Each number is 128 + 24 x the weight over its row's rms, rounded and kept within 0 to 255. Layers, rows and columns count from 0. Numbers have three digits each. The size before them is the row's rms in percent of the matrix's.

# layer 6 MLP down (transposed), 1536x384, rms 0.041, rows 761-901, columns 288-335
101:118121107134109127132083170129139148150095107162124071135140133125131157096141123174106094128144127108148136142127085131163115119143127168152151
102:143162109113123116133135113171147118136115099113134160139218102154129119142093076145097143135143162127149117144119105154115125142132103106117103
099:111126113137149117087118111124148142137168095090168142108114149081136119103135095092165134082055151145107119160160131150137116157127143106122104
090:134102110147115175129120149127120136115168152155141140105107133134138144122116096136107143111138090116068131108137165093173113118121110126120148
104:118128150150102135117123124152119132124096073124059151130130125075114174109158063125095066122146083159156087134096130144111122100160132110160111
095:140105122125120081124158126133166138122120112098171123147130104122122120159156134126174144133120087130135141101097147117153139098102103161124171
088:055072111170144134128118130128097134135134085132135147138137128154122103143130146155100149140119142147144130097148137122121110138114124090179124
092:114124180141162091131173127130113109151121145124122132142095084174121107138149150132172145110124120104120196121180152132112089124094126133134126
110:165097145117110139128112116165139131132150118147106097131131158098135122141119122162135156147163115125082168111099171130129111148154119115147148
097:125152162119138161134146098094116139104154101121147093123146175110137061116150118124110135067119152125204156091116110113171109138157083136135141
094:117159139124142139139117168160130126129101123116109110141132130171162163089101130126106167141110148113169098142129135108123156149093142112118164
101:118102112147101100136104111118136159138164072132138132121110174118145121101108143180122126148166080111138140117152153147113138116132128111154112
113:124075130155125122118149107111156145101085122142124085156083170103139117124147105111151076137129129099120128132133154127124063126092117118087128
100:101135111114114117147140097135124141132122153128167120121121125143107112152189161128154125138130074144084122137117131111118100126138179116157167
096:136121116136128148107091133079145148138147143140135138127126149138097104102131155152143147111144160167113142109129142108103109136126115157124086
106:115103126141150144156121128127151174085119123135104136119090147175095079124121114124160122121106121162128117101145152145161118150112117078138151
102:119134117138153115139126131153192158163137118124071137112109149111124119141122103100126125092149098094119107146105142166085153131185138114102153
100:124137108153115101157113124161141105127153142116134156103155120121141091140161141136114147168101109132103134095087169120150126158188107140120088
116:112104134112102130105163145155119111139201110157126113145121137158175099130108096191176115145124115158089110114102156117117089088169137145144121
100:101138131103139146141134155122130066106131151158132144149106148122162129161143138138114124115117150115135146141097118132138178134148153171157100
103:149129153126153146099156093127119129129105102103123149112139120123136163114108118106119152129156123138091135087145111141115082122120104112165095
104:148120169114149115138129118125104076152146143137132118086155144102100130138099127132117159100107158133141146134133170129157142131111089109173124
097:093154156101135158126177093171128149076131122122111130116123118127126084126108169144132102113171141146111161137088084145191142134128123154178123
100:156133152115099139151139116118137112161135133086137165172114094121098108121149097131158135156098067107137104099120109107141143108108158126102135
103:138141191118096146155154155110099137115118169120141106163049184162144127145105131140123129163111137127096090103130144182173133145141120117166124
093:113104125134100089139129159160097127165122121119123094096130076125118121195139075126145130098146143151147115106157186123101105110094099120099154
095:123155123093136109119093214159111109144148109164108184137148120135144114146095092108082111106147126144090134081148135165138111119130067147113129
096:137140085081136115131140133092118125144123140158152149137131135086115114150119155120127103096142105115143147142097109104107141150099129127118101
097:116107115110134157098131100104118130159124117142133146099131106161092109156161103148138097142130115140135114140136142098143163125083160131105163
105:082110144141137139116126152107121100114117123123126105144176090125137095129156080147126126163123116127100171126176116164153141128152140106106163
093:117140130145176145080154080106129112143196125129152154108138124124156099163131150121154169128134113123073137132150150133166147118097075087133161
096:168127092137137140121132152098100112129118135169131162113136132092136074166127115130138106145089160172164059117131093145111111152134109150128089
105:106116125141129097175133125093121131127157158129098108147122146152131105080161124139120136165098138121103113135111128143104151153123107134166138
100:116118121153148176089144118150153145184144095138129161127130121162099110132165106089112117151134137116144113137102085130159146116133151124127106
110:169132115167133131130165110097164118120119116143110144113122182151171126067136134129166109072125136118141148138128144123117143082105140135075133
103:099115156110127152119157130083199103154140132121148139137138099116119119105132123128129090137100142113081147085123139150137150125063113166132110
093:114128133186104169114190131107120116109142182153151126131129174108150093112109125127131139123137099111132089147079096131104121136135086143140156
104:110142128128127141120110120138120146142112106149121146137108132140097115136141112102117106120131122181112101113110159123136106104116163168166111
101:151134154124100090125122137115115163127117160157094183142128138160106142121171116163094127113106123118148138172106141141102148136123110163102159
097:118141118142102135107098131154127129124105093141137122142118143132088182134129106123102150131179087125151156114115126150146096109160102090105119
097:138135124129145145167131160135104127115138110120108169123139104109129124107132110150178088150110148148090127130093119120136179193142166209109101
110:153122140151114137136153130152116126102097124125171169095101210097117126131109141126126128122134092130140135078133140163147099149129191118129108
109:122119148066141144145122102165100140109170091084097082149119106117118125149110117127111142140166094133093141139164116133109146111145117136142133
086:138098114155167102159076094136089137120151125135136140141139151092108123129087138129125147094132061143139145132179148140176159131149144139117128
105:113139151117123137121140129118118109136102079155083144097136156135145099144156142125144165150120095095143099154127164146116078151110106171115185
091:096129117157139108138105146119144155135147130130137158138172115138096119099148126090136130120163110111103149102108124120108133129101146129103156
088:154147113129144136119122141096110153138114112154151112162103133110149132140115095130141087095148118136109081140112110138119199117095146125133137
098:125119183118155129166142142116138096109136109087105115171120120185137140168113126131132094123122116123124150132154140143178143121129127128152136
096:137129139100127153090111106118099161143117112112118139097116131076136083099097167133156164116163110111146154121100116141164118116130138151137139
095:136132151131091126129120092107118090147121145163103175080101121164138161094149124143101107165129140129085153120141152130108135140074156135127162
107:130116131120115154127132127132138161114149156122188159142140095110128137138083102086082132163133150166082130145143103162086131126142086155125208
101:122166138131129125119122167102118123116078108140150149145121149124103078119124137120103154092129099128117099113098148143096129129144128122125126
106:073120181130166131138167112125177145125100151121119160094118137166128142092100169142129105117141120206141105147134120129151144142138157150091116
095:128132139113123082107163134086128151143145110088129139106175160190130157125158127140095106129099133154123145118124155139152120140158148114170097
121:099135118150120119113132123139140125130125150143113129131166146145146113121132105146166114135146116132139135126127098104131147143119119153135159
090:145148111125102160149135140113126143126169144099084088069104139109125141114138124165126154139088149164156083105116133125147122110120118124075094
092:155148146131130130113130129118140118065137165114147137155144121166116095099130114151115116141088119149120146106173137079157130116101108088145094
101:115136081031081137113133134127130113130042109133091133143121115152102148153147156122095149156149127165118141145113116165151143137167139145112111
101:131131127109131137165148121145145108154126130092129124029120171158113185107112132137107124121145156144100135159136069134123164160140166124124121
100:125137113135176159159118115096124106132143114135112101122129161101138149103086165100124117113125135095112088139110137118137106113126151116135125
108:157089128127133133135147077165139102147126111127104123120108161130113164150149129114130124136104100158110125089122145127095133115125128142132109
104:121184137128141137128075095103150111159162110137146151151135144145144149158081125150154125107138150038163103136138112095147152134167176094132142
100:154101101152157129107144097136134156128119130134109125150127145062103130155132105115133122152100103115133113155143117166117133123121132142116184
095:111130164139131116085120125111131139124099131127133082121144128140139066135135084131118116147144133114131113125109112108146155129156149123131147
090:103147106160150129113106151099112126104114102127127184122121127105130104149139145101120115105132112109127154147089128144158182139140122123132120
093:145128094088110138143070124108162140164064107143119152120155115151164140110102119151154154149166148118147106151118129119127105112106099138160154
100:097130123141160106105135091109095183118139142088125109101130123125121077117136148085132152129150135105134116119129146142140143102141110149129136
095:148144146107127096157114103122155152132146113108127098115169131162109143099120152153160117124106112177101102144134118167171131152093088137134137
098:136123104161125124112110168076136088182150129126092101128142135135111111109145081111138109181162179090150105157141148122106149094118100132105102
101:147179125132161181183099153123130156157130151119118179118114167147198129042106104105103143131127084150111125105106115146129057107147137101121098
099:138115137132141105146117109122109140149125125083108141127106125148144121138131166134098146116131132151085133128125109135138113118137135118140123
103:149142123140102157115174112108114083136136154140154126118114090125131110108089116179139162161118091088135104101125135136150129131159125127099130
091:154096103104103156149171105116126124106147132157138143138085132140121091128139142109099133121131141110121144143135153138105090149158151085088171
096:137118130124146150120173155174119131157100144138147088153123118091127118129142139129150123147149119104093121099174125100133154092103166116132157
113:139117087127120090154154095116107155166118103105152114077086149112146127109158133096104095098100122104128146126142113093105135132127138141118124
094:114113144083130057110139111145151138117143149120120130105140115124098076138129141074159121136098123077133135137084097136086127114094107118115167
111:089149131110096142134133120127149156189128152155110116123165114133155112110113138167159145142124103155151127135134052153135149132165103131115142
097:092161116117154168093124136113119120132124090139112111108153148116100121210114129129128113120147093116100147114126097087119095135133123156105131
096:119100150109090123087132114094123158139144089130123123118127094137113122151116134145115106116167144109110156128143134125130152141159145154133112
102:180158140121152120179147116112115120145123130139113140069137175141109110132135131176150160106129112131101131135144104148156119117124109122115101
091:154110120121129153142121155138134146145122134134116113107136123138155140155110122114111105103153158156085133106118137170124124116131062118118151
102:159105107139116174061130131139130160138119140143130160150168094148081119105122149134133087142128134135132131110119110103134151114093117092135133
092:091131141169102164148134130152119105130114130112132120131182181140137145124113144148135108142121112118130103124120127116125136144094104120145095
102:153121181123127113124073139091096127160088130148145138147107144151153154159134121149118095113156089126103151165133170158108130119111107114131130
103:155164111092074162131089122127097147135125159109106136127084149103143123116094094143097170133111162117130171110147165154168132159100095146097188
099:148161091091124127128132151129125123119119117152118116120127139118167088129154101155138130102154181135128119082134106082125161130119135124153151
102:156090123153116130127122106124125132190070137104083111121071158122104145109074160100141135107073154099118164134090097154120146093132159126082160
100:142117137118152116108137111127143113150132126120122165119156133163149112120140176104158141134156089140136121134116118131104168093134123150116141
096:189145155089156116146090109093112099116134147162126139104130120115127064098094135114103109133127149145106144135126135165113145148166140137177152
117:114107126088108078147150096107117106132083106118122179156117137085162166069142171162096136124135128124134138077126156139079128126119151158127116
114:151115130114150116163145140106115116113136099092160138123116158092114146184127122118115105109107134166170087101142179166087107160171112128099148
099:146110127093139178094124095134097089148074119104152131158134168104159137143136122124104105130140132170121130104136131111066092127114157143143140
106:143116118139165120179148141157142131125087155131129138115115139136126129136111136150087135130133103148101105130119146167120126178130194108101148
094:123157119115157114150102102139150100117101142135145187131125114113137109181122107124148105139143133102149058125141170097144136115167176097143120
099:142096127096101120078126126119092172130088086181117111151149112082123120137135153088097123100138152098102129158122133145158128164138127144147139
100:128130132118130142138095106175151092176136111131140105152121129130158164121086128147133080127167093157117168129101167158127109132139122117132153
115:123140111101148139123128080127139121102080122152107135137120157100090141126119110096148157173144108115177110120121122162091100086103145140078142
089:137153105112121133135127139149123110119118086109127117116090137152156106131133148152163129104176124132110121093083156143094169101092145155126115
095:109146136130161144138163099102122152108135117115113154131089099102106157142134147133100152108127155146085121153150116138114151174094139120119124
094:147117174126128101142144119131167077127159115115109130142092145129157093152156130157136079140149067134140102103158141119158165137142134102155154
101:151113135145112120161082079144112138153139127121121118109086148128120145134120084133147145114107125128161115164110152119107122167148133106127121
099:146134129137112069120139187123086125090124155102136134138132119117134146149113133169133155130125111128126145152126110091141131100182111128189113
091:098112103124085097096085123136127141128096172133122129145117131142079123164141101120146126152148136137151102133143117174140150111116116135112139
106:134115132134124114110125156155141123144147133109139112108157115121127161133132109112109118127108115154141165125139138118128114116118133119125141
099:108131105148131136174145134140144114106121099154123127116143129129093158149107162101151105116119139095153155120159120143136097130130172135131148
101:128154085168160147125113074154122137109127154140154143152125131135124117117137122074137170093125131121103110127129145143111144103145109102181126
116:165120124109067102148126140131139076150101137130110122136124137103116118127114129110133142094107109097157178135044151133146130151165141143142155
099:218119088110129097139108115162118130107058123088131118157124150167128151120107109110128115083129137107127145152129084167112116098133122112100121
098:143135135125140121106161138114191125153138148130106099131105065118131145133127141166100075106143139156105153103125113108114132146116180134126137
100:123143141127130126158147117131126166113087146151147162115100146106165105175180146166133147098109125140120155122138117129093128130149111154083157
096:132109115162120151111111148143104129147121134122147106115101151108088114106115160145183130125136113136128128132141101143095193134117057161123121
103:166138142092130109109135116097159135140151107196128162118119132095137091131106131083178133125129160130135153126144126098127103129138125130074081
096:155138102098128144120145099114102079145083134129134132105094096166154120128131169136090122161118121171141179129099122143172108113134149137107152
101:084103151153096134100130109150102134104104139110116167108116123147206129153146140090125081136142158156110137096125121150144122100128151132105113
108:119127104160131124144137146118114167115151154172094185165098085148123163135135087130125125205132201090128099138111129130113091134087119115123116
091:138117073074094110145146148160134125119162134143127112120110107159106156162151095131143159127106093100103143153147129075129098099123163123107137
097:169129110123157103068179115161118180157117121176106166145154095143128112131118153089146115123139136137094109121113122116162196141132086152140122
099:162184146105142082098139133086121126106156115154132143139173125142130140135143124150188167108157140137168144094113097125105134150084097124116143
093:113125120126134077122122115116119116146141135104147101147134153134168139146120129159153110100142149074135131136120093114132158165158153105086120
096:156133154156093123078110135105123090127162168129118110143148117119154130113140120128109121089141120148125097154147126136109100094150080142106124
098:150107104118101098102087146133120104102165125138119142159146136178074109155115137151136149123152110116152129124162150139170122127119109102118118
099:110122127114106105111093127095134144125124138124120145120124130155089139150127163123147131149106133125118102125109168141122136112105114105132133
110:140119144185085148140178102135146088115145125166133151118131128126078084125119149160132136166158138146141113138170142103130128160162078140152118
099:132148137155157142110124166162097096147140101067121117129134130105114131108119139128058093154147160131169130145116140122158138141134140149133144
105:129129146117134101117125147136113134099140101171135135161163102151094071094102120089095163123096123109125119095161156199113133144154102146136148
112:116143190118125084118112123120129143139160130152097083094177108118123157104101064138092098136126154146163126143120125139124137172110142157128147
096:153119125152107111139124113105154112116110125145130139123090121133119130109127095150139113137173127133114119153131114150109130154136117116162103
121:109093094136136058171107145142137114159146092128151130130173123138134098148054161158110126136147148128096114122179106120157149146164133129145127
095:129090136157137107178144155089151083117130193107141145145158130125139131147111157116082165112106075175139124134185116114146117093123122091130097
099:102125085122091124117140107146162131128128128136122139140110130119155090131151135118152148132108093161141162134090153123126166118127052159080111
109:122138129145096126096121114116143088139149121104144146130108143174151089124099147127147111137107118143142118133136139120139124097070143122112090
092:102102101142081132131114083117090130108127117143170156114130154139155109142125112141123104140105122162138161144131155133128135137115114101142138
100:114107125116178070133102176131158111110139127119151142164122124088146108154139148117104138104153115187091125087139141106131105123150132138166166
093:090093123159128129101118131145153195135145083125139129129145116154123123148132135137105097102133111143134138121107137118121091140144110136155136
097:096122096115094136139159138119146141126137113110123165156104136119133104149152111144102100081094150113195108138112138142141112144121110164101129
097:114077103127127149131109144131163110153145104121122121131141175161096114129109153072158135096128117120145068116086130110107161156108126119140127
096:100158116143103133131132140158125149095176118120128120107112124128109113142113149133098114130053117121172088147149168157104151163139135127165155
100:107115138112147147132110115117162107109106092158115128160051114119098146145108113169150073127137100159091122133087159110131116112110136155140121
096:182143147099111111115184097121073134125124144168131122115108146163071143148147195108132133102121079146101156139135123090134125133140127103134153
097:153105144169130136174112099118141150085122124138098154112072125131127116108139109104109076087118135134126128083110153139107139140091130107150152
100:121133135089101121141121146137134129114167096131142101128112146138108099173135156125083152142101115139107096124108105096125162134148126156133118
# layer 6 MLP up, 1536x384, rms 0.0771, rows 762-902, columns 288-335
099:136110123161126105143147171149134154091135121135128125087176103125117123160113108092162128114133124155107131112138134117106116104119160126138148
102:160114174130121115084106098091156102161133110095153164163095126134184142075130125049128119124063105162135148134112129150144100146123108121107127
099:134099147135099123118144123117128131112098125184154141126122117126126128126108154191164126110107112127105138105132124150171137087171114184102140
101:137151120114122135145116154124123145105139152133114147106113129122091145136134099123068158159114141146131128103163119128163121161138076128130114
103:140115120121107096121143137106173139158114110108160105124129122129153087171108145153092128122101118158138123140158107127142128113126146127106092
087:112169137143102108145142106146077108131144123128159101121107145142190133107150133144129112125144125170117146164081063082073117108149187138144157
097:128120156157102130131087149163126107167134128149112139148104144109158079127125107106134163136134127131170145169136138150132138130125113109153140
101:138126136151176092133148110143114088138122096140117110151089133137125177130176149147103102108131109138122130124136109112120116124136147084161124
099:126076135130168139104092138141131137128124121106124078093120132121124098049107127079102103116132154130165158114152147131136159124147165150174177
094:127103160098112121140134099167101122069153108117172141110107123142166126134151112139072126119144116165136113087094118116101099123160149099126107
103:155154118123166113114116127187108156167131086130111166111112120125114123129103131146098113119132083168123160095128122171142149162108105077129130
104:126169128155180098133160134114117117156136125111107156137110123097123109133125106111133105118118144131163107132103124107162114141142144078134113
102:116114133097099133093110154144098134159124137104163114080131118113116140134122110101087142199152122118089138105100111164135137157133149138123139
095:136149136097139099125138106115125081155117117143117108108127132125080194176106096102135118112116064114151128140112090175152123170128157138120149
104:134095099109121109134155158093128143139112139113114164133137121135148121155151132115095153130090152094109083126085134139147096127142157178109125
098:082091090085107140113112120121142096179099193114117118140136134146141145107113196161121110165139132142119143165145129097091128108130180148130098
094:144131145138134106104158119141087120101109124111102096142063145182093159089114103106158141111092137135140149157099145107124159179123104125115121
114:078094113143079170155114106109152138124144107158110068140084129147154143120132125133112155102164150122159101124106109100158127078138135130184146
101:163125105092139124156132121143106119118130117106138145128138129122090069128136106096136118160090147130083152089099118147127108137133120131106109
100:143165116085114062138157179117097144106099094130116110152125142134082139104112174151151102119119115172115127141105076132154205107143129189074163
104:121147094156101129101148115131114081149150204128129190130141164086123098097090136102111149119094145117082126162170138139179115126145128137164124
101:114146063130117105124160134143150103121107091175121173139129194123092129170143097148119091143131143140128144130169098135114127145126145125128137
103:096172154138117121133117113151095107155131130075126098160163140115087123094134149103113152137174138064113153160145098149118102135123084103110146
102:094102156139147140120105138142115105166146146124101180134126120103109107130092103107148120144096166115178116123134133173127157131138118151086143
102:111148155133149145106125146114119096121118131147068145098119122160154181121136111115102164103184129155158126133129116141099138103143115121091128
098:149152159155103139104136144167165096151171118140108098124120124101118090113139119127083131141148111111136139121104172078105133137127129098099134
099:114095131145134165127138166116158101116139120110145087128115178126121137121110133169117175110111133158097144103174129145164149130111135102155143
103:118159161134135150114186134099105208168140121151117139120138110154119150150146126146132114090117111158107138102099126092129101132171126153129151
106:115121082111114122139135116113094149102124122163124128112122113124165123171094129173091150162100147158151110102161087135127142126142114127126170
098:122107127154119149138116130110088158134099171070126120137127108157091161098100101156109074118123164217143154114123120108128138107118166139106130
100:106119133128141124157065110101138097102135133124140136107109122106080131205116147160145106142163146132106077144148102076125147119150146144134146
103:128127144127115164150123110129141169156102167122122153192131160114177134157142103131138152107158094097127125122088081127112086129132148112105170
100:114127188106145134119082096128078086106113115128117128163109132128105130144157175119097153172105124144135128138120133145101120155132115152131143
107:128119132147126122133131117157132125114181113138107110147113104151141187114090114136112123112089087102105102137141166148151140166120124179130096
103:102125106152118138128138153138141126098112145131137091160118141168070107102118159097118147124133094157117151157122114128167095108117149138118135
095:135139124110103104148085100128126123070125126137104116101116125118128115174090121126077104135073154146149182128110114123118155121173143126087085
106:121125137153144118125114122085098156109118152147098135166109104176114104130120191184114132136091183129083126131132136099114115121086129160124089
100:124135100104122131118125184129161149145151159133116115152179077130147138153144134173113144144132167149125158148134092077134104141143104134150073
101:127153157118127123157137118102132101140163099114123120080136093105140148157094149139148146119110116135091100151100123080099125115146144119109117
098:125139145139135159171111152079074145153159144177141092091100151106130142197128145116175127125128112108111107062143122124119126107110129174118128
104:096089130129155107120081170139125149116131079149198150158126094128155135158142103094148131139149113135085128126147115139120098122140146132134137
109:135114131109103150123122139128124111118125118096144115145134114125152150157166184120116074092118140143124135137107130155108145101164168129145107
095:122137152138137076069155154126159124148086152136098130094149121167166122115143178107105134143151165086136111107111108141139171142081116092138118
098:080141140141129145107112073124109151127139158129143165138189139149102133134117137132093123126089127131161143119122112109162154145139126125122164
098:110100143122090106080137142104121175109142147123135117106144073089102063135134139130096154064150128125129143099108126158121137091172098106140083
094:171148165091116142096079132114139105136122097163132122128169085141119133133151125151103152136129138131151127113127136129167111098071123105165119
095:098116101091121111164126142137121121149187117116091158136119137121107110109144094116150116096103127098121125112130129134129130155138151099116082
097:139173096170105153144124132110174147091079123151171087113133125135106136121152109119147103140112138114112128113126158154105147145157138096117151
099:084135118122125109110086168108159170129140200152112125119143126126105124141157152123081130110152117105111128115166190102112166115088092191131149
099:133149148092123129133154144103132108168177150117124095079120114141142116097092128066091144190146134142127092138110117141148185139131134126121124
105:115111122131149122143119121138077121135136108105082152079190166128161141116139115170074157098128108140130110159117093138125151117102134138158114
100:128120148080108155109151127150105125153189161119125098143115131104148115152148127102118154128133127103122122116102140099130140138136121127109133
097:138185123124133101182129165102087149103137175134177154105104148113133153130129156126176113114147091116163117111108129137158119124152128134143122
111:118162119062127125138143174150107076143129149116099151121174111067140125077156136095102129115123133120138149141113159122112155122121119140102104
095:156120135126160120149099131050151143152154130083130157121130143108142107099129145156110104102117142120124153101105133114140164160157128130131095
097:118131132127124120131105166118103075178119095126136141091117106110118099074157128111150153134117132121137174162140123110129142129129117094150141
094:115167113155155112112112155150123092104136128144150135145165131157179168141104162114111150099088138127131111111126136162201159112119138171110120
097:131169122118141120127099123169152143134133117096127155140110108149158101122132114141144149145123135119139092120123090135163119149113069095147098
104:094157159160155163153129104107117137142135123129101082112126143091093165095094106108115143109080138144111102100143107141108186153183153148153143
104:127098119100095077161122145139087121136124084109114098157176159132140135116150109153103097126080120151152138139151162115132132150099188102102143
102:108150109131131150112130158079160115093111093127076134185132139106145143133138154077136138114116109100138105102135136108118128140114150139132127
096:144142162101172127143143148168167127118068113156144129162075135134130144127133159131126108119151134123129155127086127125108145147135126076168123
095:116129166105116090138111149101107137148133116143116139119130169154097090135095155103084110106104150144081166116156151113106111137152123138154102
092:148121151113102167159146093137159133148104101115140118173124106128097174144133114117150145101157116179134135157122111099078091111104126134084139
096:087144087108112177106096134144152147110115094149105088140145154142106109125116151148147076150099122118126143164143134104139158127158135130130116
102:099127122137095094147135121117170096153126119084077167148101110119147159083146154124155088099105132069108095145138155118149162147124091140123097
095:098125140117120133131189171144112142121117150135151098152143102122123139084161113118134081144159119089134150132138093128106138168162135143132175
095:162130129126095154153147158129139116087150118116136103118096112120173166130122153153124179107106147165146121106146096155136139154179151145118142
097:097147140140144139129085157114115120123165139143170156126125091125124152127117166133096135126159099107163161116143176131119130106130141107147086
096:103115115163130138122142128165145101147134152113101121129155125128129152143118119127096136121124152141139121171120139120141158172124107137115132
105:139099120093177103162160137118070116158146157129106135117126128116154111109100144155156151132077150120129109171115120131161175135131144112122121
092:084120154161128063114092127105176147110139132129144067156142114140155116142146102086094144127088118164135145098126115111132118203127150125129114
100:108100123136183122133130108064099133159134156098147111125108092132111131107107148139135092128121154128133109106092129124145134162114151128112146
101:151154092155178155153150162163093127119125145115119115123157164100093079103121145113120092112091113110119120107103150099165161145155135124121133
099:107142113057101093111135131137129166137166106181134126094105137160137138113137122129133130158119164135133128144131127094162114121067145121119137
110:155139126177117132132150180117112114144137196112115129111104122161117104141118140106134120127192123141149144080127151112144125165130133110142133
096:111146107083170088131125138142149133118167144084139137138162090133155153114170128107117136112095147098134125130172118161110106129136089131103131
097:134168143152128130102103142104158140107153100100108175175186155127109141141131068127110148172128100145146133111109144105123111151121145152118104
096:147149118138188138155114144153136142100099091151135103112138089120169101109123141150178160095120110164151123090146138097146138129084123121138117
091:170118125128102109138195126160137118156112121107149161122184117122159121113127130159110140110114132140147125183123155147134129166159141122115082
100:084097149157103165159135132138103122146139128103146096070124139113145119177064140104127118090091215139111115173133123133100131117110133144132147
093:158180155128176094079101146151117134119150128139163126123140073102157090142162120116140075170107131156103108134148132133141179115182101136096114
102:101113149138141127096139162116128102157133134102128159171139157123104147115143137082114136137181129113121094096135084147162139192143116119092128
109:103132142112133107102158183154113062151133120108136157116116162065161156116123115164119136114119161103139102107164099145195108117087135099152122
103:123097119117141130144126123136131115138130076134129159144138142118155117092134127109157115133124095116144095085123143112104168131174105109129127
102:122104175191139128105183116126115145137110140112133175133134106161127110144090128111151111150160131122110141133057145108099164132091145103150177
102:118130122132118112118097098135122128131154148109094087142142129138097154104122168098134107104150105120100106120059157122138141120106103129174150
098:145149122156024130122110092140093077163133172117125133118126128115147125159114114132134143117114113128105148142144148150152154106143129116119146
108:139108103150144115150131119147086123143155157162115158105139129128154163096128131157098149158149101150100110130148138140136116156122155134087115
104:090116131132130110178131153110153100107156138130149100122111116128144159125112126095106115119136150130142119131163070124112139131169172148148156
095:107106101098150062148145115145136136129130142164166119144126118140138138132144122116146110139189144123081120123162157140086101124129127081096115
099:158108131150131180155100116130113176121151098133093154105158123113135092111130142140108104068115132120117131119147083119108142124102084122103120
101:119114119134141130121207124138146153104131111117154166177128140140122150125136095126139105125114140118110131117132141161147093113123167105197148
099:082091115114136153110150115166110122119107126131137122115105119141124106139141163143152132109113111088136106161119146124174145075123171105122114
101:119124145131127112122090138100137097124133094153106128142115105161101131183125185113139131136124120149125084157108139122098102123161129092104105
103:140128156120148146113122174143143099122143106155137090121105105068147210145157149112084148151131138134129127148135105114156129129102127114111114
096:150136127096130128150153118124135133154151157150119110129098119080105106118109150116135130108110149126121122129113118147104121155162102151132088
094:158130095134108123135137122116090159127107104084149154130153109161173128146106160117125113132111126115170148100116127133114141099130172109096145
103:105168175135157158129126114104106116101140114140128124127110152137152148158127143110082159141153167119117146134103129145112111134131123119125061
096:085155149110056124153113099142108080135093101141081108130088133108125148131142109081143144133136133163098165088112087122113137089140156137139108
102:102135130123140141150140095159108173127150129133117124146115136126108142112086065144147124112113137112132095140110139103141144136136131125146149
098:116142110129128128165121104141098179101152138074136103188103127079143133097154101068085120133104103168125114114071119112080168107128130117113114
106:123154132099154117140126148115090158124135132142128113129098152131131141124136134118144162113162132130113142143119115104101075136115133178137121
097:146134122096066131155122154088099151114137084118162108146113149164109131157117127143098122118139178153113173107115141125160113147092117136118087
098:160143145110129129087137115117129114130096132147144118136129113110136141180088145113122125117161105112111165099130097140128165096155099192150120
109:124120094110138131116136160114155154130180155098065130112166117107139124155144150145137135110152180129130153120120119149121114134114149148081100
100:117141132148084100159135178139140130073158133105078125136125099097173096152123093151148103066176124151115112108130108099138109196153113120121098
099:163115112114166097090107173096136132124097093118120129122099155143090121136133053125135140111122095113109145142116132136143129153104142086182105
095:142168082118092138081169121137090163133095125128112119091116045129084125161117105126116118141148151155102113122143146104136115134093134145137109
095:149140123119128128098134125126138143133113097134110149155161113126148114158076142161148144104081130135123146112136142150153115155114167142134126
097:111125118114115119142123142180104097106149131151139128116143111144115099077151134153138148152176108132132126149097139108120130137165135098135123
100:132108144143142108136124167117114110131123114141136088123156136134146122113132110159111177144137143136186138131120105130142123123127142118151106
099:096133152147154148140046124129133120125191169117105092155164099134097125157110171102131129143112152112165154149127151111156136163146111092138149
093:125094067109121140131140082151124143127135134142105088126108181110122119091174121125142146085150143116123142127130124129158125131116142095142169
095:118107188148143128103151127112122108126144126133116096171130159122101104116138171117090134121114119126134125131109135185115131157145064117093174
096:156108164147107082137142108121152114145097183165121103121119156144116119152110180157105136144130145127122162114097149109136138130117139143177155
099:138094145127098155160108110087119130140179126120121134127136075150167154165095114131116168139141118133107132145144156118121101144111171044148113
098:122134139160165141098115124124108098080133137168064113141137161103103119116109131163101089131118131142180183119124116151152164104130110074139084
098:113131114125157127159123112188082150126108147106124129103175135154099107093141109126110159134169166119158150150138154105181112188154132116118117
099:157110145108168125145165127109117124136217104101105157156156133155108155127112132123083137127153125110162125140104156167137118129183147127131104
099:114115128169171147135133131170106116128138155131135134116102149104109147127126152164115138133123125141100095093140148121119180144124135116118133
111:132130114136156122128172143126159122144097109124137156125133117146128117175138154160121089132164146081144107112143070153124140147126173101154126
102:143163140129132129148138160114099176153109128143145115132145162160131168111132124142119131178091140086120135140157103136105080150147175134141080
101:145108140120115138100116112154132138106157116154112139133130146098169118148148144087060102156126088078089138096125136144132149135180155141148156
103:093137114105147123146118131121148132148139132122115129110209069129139161099128104108117122116094100162130091177144106134107094114099136173110144
097:104092148105156131110164122157192121103154136119159148101105158088120121139123123111125150117098113138154153088137132078093141124139124153088109
119:106134164131136128146126150142093140137146097118114082101123086118108139156131084089054155134159156172114156171139113137108116139157099141130090
102:150107155111167171166107116134139145152115137105123174110112103127130163106129099142117125129123132142183150103083122115140167133105132106076144
096:144109158131150147139123154151120086155133146136118073133138147123158098149144166133141126155117151192132114114123109122134112097142137170089094
106:087179104122133137119120127104113123134129146127109150109100099102136170122092134088152107116138102097153170140107086123129114123117111127139084
099:127122140134097166109114142145118092108168100135133109129146154141108110094123166131147177121132104111146096086103110091133097095128150115151162
100:111111134113136076147099120103155188123134117122072130147142149116077155107141125123144140106092119157128136121124142155132153171139135139094118
095:145132158136110115172124152083086129126131144107158145160130104122138097140125144114147118153161157136133173103126140158099105131133169138081130
101:150097082111092084111070138161158112122135109122121105161114165079179096173121121141141126170117122125113148114123133165159144127100125102108122
102:108083110091123132128122156147120098148072098120111149142157158187129157125125141121137152156108157115128124154116108083114077083088152181150139
098:136120130169153124126114136129133109098160142150138141111124154098071139159135105111139136099155076155145131099103130109095176133106107090134092
096:170129150131153110106101109211120121135134127133177112155145110123109111107113120140131109105130148108155086087064146127120130123070142135126099
099:099123109144161111141135118110122156113143141119088149126154127149148091145108130120151134157175173127139133134092100134126151160124129114141130
093:067139130095156095115155129120115123126104127080104132083141142151106135139122124128111132124154122099155133128065107085124137119131133098108175
104:166119113132119121136128098142135082133129119119117121062152137126113132117153145145095126099082101117115131153181152126164136129122149099100165
103:111104117084137101148116149176127151139107110100163140137133145131092122104104124143154149124111135136156144117129151139146168128136149139089145